Each number is 128 + 24 x the weight over its row's rms, rounded and kept within 0 to 255. Layers, rows and columns count from 0. Numbers have three digits each. The size before them is the row's rms in percent of the matrix's.

# layer 5 attention query, 224x224, rms 0.0922, rows 0-7,32-39,64-70,96-102,128-134,160-166,192-198, columns 112-223
096:137143181165158111127116150152156087116133149118124127164134122152114110146170072131119120110132152083156097096130112143125149137129150106083109111116132133162144149119169150134125087157120140092097129117148122121137134117127131121142193146128092126145185089120139132119139138142088136160145139087128107110127153152150155149154127103137
107:168128133117127111110106119144131115122118163100107118122152126143100115109136107133160136092112116086139069132135169136112139106109154118081112116134128122162189128129178127136104098176125071088085144125144118129177109117115075115172143136158120157117174109108111110120125103135171153122124128107103144104131107169124176127139137104152
093:086151107120126101109105147148115149118174138077122103154129166145116108087127082137107108132188136166156085159129085140133113160096130079143110094100116145139120136142108121124132129131139084156080090106063135102131112169091102109111108150129134143157155170091106160125166158131132153199111127112131134175164164123099138168104141143115
096:149147100135145122110109173174140123071129121132098148098148109135114142138142120113125136090137157137129088120160105137063174106144110113113129123137109149094168138145162141146117117157134118120097136108150139150134135162101105115125139117145115097170151119130167116104136107152109137156146142113110097157118119154142119137134087086144
114:208191104132122135180111150146137124147115108144150119164133092130138152159108140138138182126142075125084106103097126115137137128145113154157162131109154137102148121118112154131131119130153128126122125086120106152128137140142200145093139140112131104126093135116087143160126144136107134147184117140125125118098104184101162151128089172133
107:134150101127157076148147110108104146103123096133132131085088129131138113083102134084111109154115136161118101136137154110127124132087150105142106167165074098111073167132131100131123118149122154146123141135139172121143105116156089152116142096103095129106180130087153147098115118120121142091113092107130129115137180125179116106080116125148
104:159166142142162105123102130136130134113143095130144110109122119140088134150089111118147137135148156094122143154112133110140149114093143109114105151139154103114102133166120146073084131158138156142123099149098149145142089143148062123125147130087111132114118112119153122109124153150128097168095143123129139136162125162137131156133088115152
104:067135091112145111183145116120146108098131127153178080137140150119125139133139116120143153150117093160138090110134135151090122125096155135114137173158139117106129117144138115144161143115119122100139089089174123101122135111116144121104128162127116100114117110121141107141132119103156139063096154120113152158080114144133097128116108164108
172:120150122126131105122170100173172107107131157107091156149167132093103115146088090124130119141137108129130103170115115104142113147140142148134147124166130172132076108107164162101102122094136125095108140117117125107106125133129151169136135096116178165150118113166120167087113093166144091163125137080096113184136086152126123157131127091089
079:099157103137126105162144139154129152117137126119113126150135133138120156142091154096173140129153097101139125106132124115152106116140148119106137152121159162142085132060130162106155120119156093152099162138135083132109128107111162118136113104141168126167123171146099150093140079159178130137123119075107169180150091169151121173131138091161
082:132173089152142118151147119121148173111152142088170179199132144095114125138109139141113108125115134133165120143114185105110141115122133105130138135159118065146106113103107144129111135099136162163078090122169112120141144153122128147122149150082131130137159129136142117118117106142140078122117152107129155128151146131144127143076146143096
083:073138105120107109063144126151138114087142157106115102132180166119144118120078105085139120145160128134120097144136123122119126164162142176126133130115176148144104120137155137141105121142135079106146137107167156121116087152127093133144124073138162129101133121123129101132161137126164143096095146065087137158139127106158136148101120112117
084:122133094098151166151118126100113093115137105112122163175104128138158079138145128192114118085128163118092120106109145120125138155106127123174148136134121181118141163117095108094146130127129143128148142136141127132121124113107158104101108140130129175125154122144124139147149125098128149126195090149143098108166124154094110108169104168159
094:155137084111119108091128163156087138103137104151126117160119152135139118102120132137106145084168124127076190141139125139146120142121162138112100070132145105119159135125118115151133114125131132118124114129095117137088109135137129128114124113160145083057121110162128095103161113144100106094146100120151158101180143151123107140208136151137
083:130148144099157140157108073158114105122176110147163114152161096080122110113074092106164112117145121164121112131127120141103107170116175074131106114139103134124136143131154125126102110106103134112119145120110112109110106129147085121092115083101176172128124104144125160163143097133122151157106185114118170180138135159148138164135108113088
096:106129132132094113133151145157127112089103137100163121133163177097143133112104106143160070129127038085143074139127121156112141143125117194127164132162144154096168087154130202139121127135152112120130113145129114111165163128125143143133076126127156146114120112094160106139161086148080132068087133125165130114148093155134138149131157129140
067:087107100122110137165104133116169127102110150175081123097111128155129101101142125116105125122089119098126118117095133129145134108106109091121095086109128151123115144129120132115122119086139137094083181106120168120131141098061121175178157136127120153118111085124126185170124125124129132127142102108128154144130120127153145133149124085131
074:038111079100135120146093136179111148144174173109104131076156170126098119121133119100113159103111126118145093126092122141111137080116112135124115120146107088114152091122148133146097121080093086095082145144148118140151120129077168105151118130154130187126119118089093158098110135105141129161121115109121158134112139141105148138131127110138
086:139132108085136136163128133148147139121115140125118174127128119144084107116113102133132185103125092159143124092083114125100144157124118151154159116135125186123136142131099091160115169156132118121103160082109118150146093154097147129145134136139148107186148168085113151152197119122096130118123109075162171153050120139122172122107134145139
086:097104089149134111144104143134121147121155102086090123116126110130130087081116085127120110095135107108084100108127100127126149101131082129123117134148123097114150095087149134111084102106117092059100151163116121165140127099068150141144166128143124118171112124107123138184129127094101128112133153129122153135146142115145141150101115107124
108:165131124124111140121127174115094135149089120151138137157104110142130127114115175179114135125151107130123130125107129062157085142156146100139134132116104147122126185154109156152158140156150131149113127122094159105087126165165113142101145123136135088105154106093104116115126129141115169139136110155118093144104142137164135125106105128127
109:132130120137139124147157141087114162157147137103184145148099144123106119093121083116172147135141156134103108101126126115185135101158138117129165115130117135111133157142107102112169121093063166108112127127138141131147102154149134148095186112115123141150144093166123138186109142115117119084086112104146112153124129112120132120102123163152
110:161141121090096154112156152132141134102143099118134120132103118127117131123149129135110091170161145124136115134136103154139109125138096119082131091168144134109117084104136102134117136166120137143155124091069124139075147128140133100171118155124129150098132129123123133125143158122125178119099165152106132098162080090132155132151122138124
042:102168158130134124136108131131142125103158140139129135141118136134104140104133115132081100133140135133151117116107147150136160165108148122095137114078158132149168178145103154131088140163146106143100135137163113116132163118147193121138177168148125132122124144110100154135100159128128137092165086111135102106089136123129159174159181144129
055:116145145111135140072090114167118135098173122138118090069127158154169095098089162128167166144116151172131068106123100108104144115127103174116156147143141141130151115107141132105120135137102103116114104121100123128157159149106111123121125134133132171126153161164143133155133142134173140144102136133094140139142114083161139148128140139112
069:119141095158148074108083103122120128108174124150114134168072153157148126121124139129101132113069151100127128128125114154091079098091145124164125149171096113160080176139127100150106184137078116138081144135102124129159122139121165101136113185131118169116135121132079165107122144124120145119109132129114101144174134110108129132155128124100
058:069129140148147092116109150173116142139120138183113096131130106174126132072156150128086121101116140124156101110134149122112123148130143146146108130153109139124147143163157114144102158147153138101116162125142104127149120110105125096147150080135110168119167094116085137119123144113110202149155137095107105153106137120173101119112127141108
057:098109146132062164161177105110132119149116152144137127148147169094123109113180123118138099139154118136140124115106139088111119115201129129130125106077129107104127110090117151098126083133123151135133147137093144117143116171138145134140112120129121105130169142114160092115121121116079094137060160121102095113108121130093125150117148140178
086:180120117182133119135169099124088154124146119122113140126156113115112127121108143095140112159098181121081140131139142105160162071145146115111126102161083106117142140154181093115187135138132134109141114124112158162114110164138132159126116145109132118094173116145131122147131093128197121137150140158137107161161108181166158107143168104112
073:168091180066104134097089171168127151135140141160117162116089123128113157131108127103109160149123152110106128163118107126127103152126144147103125094162133105126143131135102111172140159162119082110130159105134135133139152075135084136139124105124147102073129134142082128130124154099161144186105130124147103115136088127195125116173114144110
110:115126129110119150160161133138104102143106112112104138124121136174123155171123132150118166134141131166126118141115080117130156160168144116107185137132134152134168103101151153109103147132136197092139143109145116114094117110135159162152158119136103121124144101114147137131098143132132127143113124141146108122108130146127153140127121113136
115:087113117147146121138147132112106124118134095149140149099145144094120131179116166135142114133139134138131125133122080093119129114137168129130153159161132112109141124148170145111132130126138125128141163082147125130076154084137143157163125138148149135146127082148131143107150114096113149165142104099109144122103149150144156162160109069100
092:139106109127091164135116108155138126166138141124153103143137117177127128106119131093179145130119142157116161180127080123083088104178120110138172105130140074130152116127146125134140103125165086136125148101123124128128123100099156157096103119122169114126110113118078130098119126131130100142105128107145159159161130082110131129097103134111
091:104145141176116139107124139135112126147122126107103070118126129092124140131099125125103179104152131136113082119114121122129108113121150154115154131140141143121152100126127129120089150161111099155100123125128115140098097144105098155141109137125115133118171138114128094174155157141126122168159136103124088128158114137157146141122171075140
095:149144139116136130132095118165125123153094183102101141170141098140145169143135146153108143122085128123118121150110138108131162138118149121123087142127146125114137150061112117135136123139123109137129130126131145133153133120075120098144116121125110168143082098128133129163126111093147147113168082162125103110145127175113087120115126091157
095:125147184124124136080133144129121122151114087133133155104154131149165137130135125116106120143140138137115107107120107124137135133132097148087151106090168135187075092169118123129128137164121127145103201146126098122093149095110121124098121145117119089169149162174114085127135104162125157106091097144171111133137117101117111108092091123148
093:067123136109094123146161110125164120164116143133140103076172124097122186116111122119115073179138150184103143137153092112149118152131151098118155108123115117161133092113139112111135162115104128148145147127130134127137109128156114139174123147115151150106123119073112142165134105110132131083083155165114149144104137117118119135162109096112
065:134122136097154115162135117135134147135103111104116118184119109144094123145118123131107123152154121096124146152136133089122080135145144142133141138173110145167152159121111139144095130129155082139119146117080092125130164137115167156118148142122113137151092129116132123151167111126143138094131086117103129141123115142115084137128136125086
075:142144080132128147154133104127125133121146108114126149163109125093119105192134091124135122117141108105157155162130105095126139115117160112093162132130140149142126108088153150152121116118131114123145123151124116115129183143118134142105150111158150147190115141152136131150093122150140145129100115149130097134100080113068109140146134116077
090:156120149150114130131112114131053132076115133140065166116097114139121102102123102112166153099135174158127116139120115176103112174115142139119158166147116158139159143131110122149109132156094103135131132144131148148137127135119154109141096133150130121117132136106158154120154158136141084100120100097132180138160145145126160145146161118142
095:130119105109125132127137141140111153171124117058085100115149163155097126120119115143097140113136132127137096128139104125142125092142139160128132168137108100131187126162125116126134137136125117130134151120090104129137158143099162132141152174112132101109107139102129143173159129115164149151154111112105168151109108168114134141121147083120
104:189088133102144126090129116179123150152133137115080081089159132141103149118153141123149188099172142083087133134124135120128139108133129150129165111103126133168170124159125147141160135122155130141121140132114101126126114107127145150081143153095144151108152123114131091140147147148137169124157078136096171115143158149086132102110117166140
120:192146126138111126102124162137183171102176105169130136123107118138146102051103113114122128080128176152138084129127099111128112122153149139133096137138100080084170132152128120135135129141125162115142099155159123142152125130129103095113138108116120119134118113155133104166131115154147207134134147116102140141134152170126106092137146138135
105:184133173098138108135137133112126142100134114140108106168128151095128121116129158115156129174085118130110119146122120096124098120097132117105148104171105099104114110147133152167114142150110129135131113137077096135115159157136114110110098123100157147112119102124122145124131114153083131110089161145106171126161106141136097140134117125122
057:096138112097147124186132115160143120123106120127109140108106126128143141141097098134101140129129110126142082146139137112115183136176109106100105131140168133114096132116150140123107097109103131115135160082164143102134153107126210148117132155140159136118118129111185183156149117137121119133131150120127131113127128120122128123125078097160
086:093132097116155126163131123116159110116118162091130169136161141081147132139093088142134109137131117128106137141145115115107144123168123120128130110127141144126109095084159146141076110093110094100097128108131105144118122118128078087166080131142156172157120144139175155152100081137110072141088169149091084114106131136162140143106109113141
069:115106114135128111131131139117091136111152085137154134142088092166124104111150114140150131103109153127116111110126123123131112140162109101118098104165122084132132148117092114113147160123126112185129136125150150108145146151112143098129139164075105154102151143145124145141135205103134128038132116136138113137083116122118134121137200138155
068:107095086126104109115112130189162133089130150113134134102199125165132105129130111132116078155134078128138103131128158135133118139128115124130090122132142157155102158143161106133093125082141131109127135106170111113129121129100162120103144157120144086149132114129144124118144131112097137147147141114117132126149152119133085153107110111118
079:146144151138135118100137116144113112133142130149116107110102105135125107126148150149122137075126129132112130097140108093144110109134156116175117105108117120095174159124103104112189133139153110133131110191078182133147116147132139186104164120127098155110142110127112129122142142112112148121111077120117143144130120167118113110097137147127
086:189129135102090089136133134114133137116084152132126137117135132113121137141125150081116097147118134120085076114134131134111112131093130162135129162139072167161096135183131126135138157153120089084150127109101120100109144139125146150129083127186149117092097136113127136106125137112168163125097140129144105079173096115112120083181121109102
080:165131134074135127125154167166136094131142125146138171128151106098133146126104148157111125112149114097114133194130114112120084133179122111120143104140173154143112112125129125086071106148122145136116148111133101114103191115120110130118090147132173133101130168141098162149121130095142099131127142147120104075147116140111129127145141084140
# layer 5 attention key, 32x224, rms 0.08, rows 0-6, columns 112-223
061:087117171072128124174190118139137128152090130107100151148157146130111145161087105142097125104143162118152102128140144160145122115130097105116129123161162150122112105119143168124096182126103132093113140117128124119124187148096106157161127131096188115147137111135157143117138072137125157148113159094104167139121152142159144151116113061145
096:144130132139172111132135159089104146112154101134122100107096126138153127137151096138151157113125156150117137139137144179099111124158178166122131086146132153082145126140119133160172146151088103104164081109137139143073110104132163144100098169188111185146127112139156139099128167149166115121149141109130153130149095119136115132155141135105
089:143126137094143093169155095106129116122146130106128177147088116129118123130104105195165113124145164106117169132119134140170085100152148159118124150160164159157114125169135117167121147121089126153151205122148149155109141131147134146106120136151116158132133113129139191178099143104149137088122124156130108092094109105119114104113143108122
089:086101100183139089130079123132116102119112151107137088147132157129148156102132138136149130121109121133181137124139108125152118130136140131121132125123143124131162131138106140116132142151120130161122148143142118153178144120127129115115130110124151118091137153067098149133146099090101137108131116086125129124081146153139144100129136138132
104:114149136114079125149106123115183117120146121167116075079154107145112119108185158091114127154129120131142143139161102107091140121102155143143096153108105121145088140108126095155134098118145128106141154132147145083174092135130157116131142156105081139157124133109109112142130125145124086113114157133140118145144137086147108120141140108111
104:160084153149140129135111135138121116163114155135136144141125150127106122126161124140115159113128166130126140116136117097120119128154100141121152137147108149148099116144120093138146146138124108143132131195098134104161150128122145101145125125132150118141143119112120136108157099117196118140083123119124152150093181113105164110136167110124
101:088147102130149160069125133133093082130141131084168093116118143143163135153114116140155161119139151144122102156105144129114100121126145101119113149115158143124104113167113150122111110142095091094132118129151155128076115144122136129147099115127171081104146144106138111127137140097117148136125089113128133117122110096120132097110158149099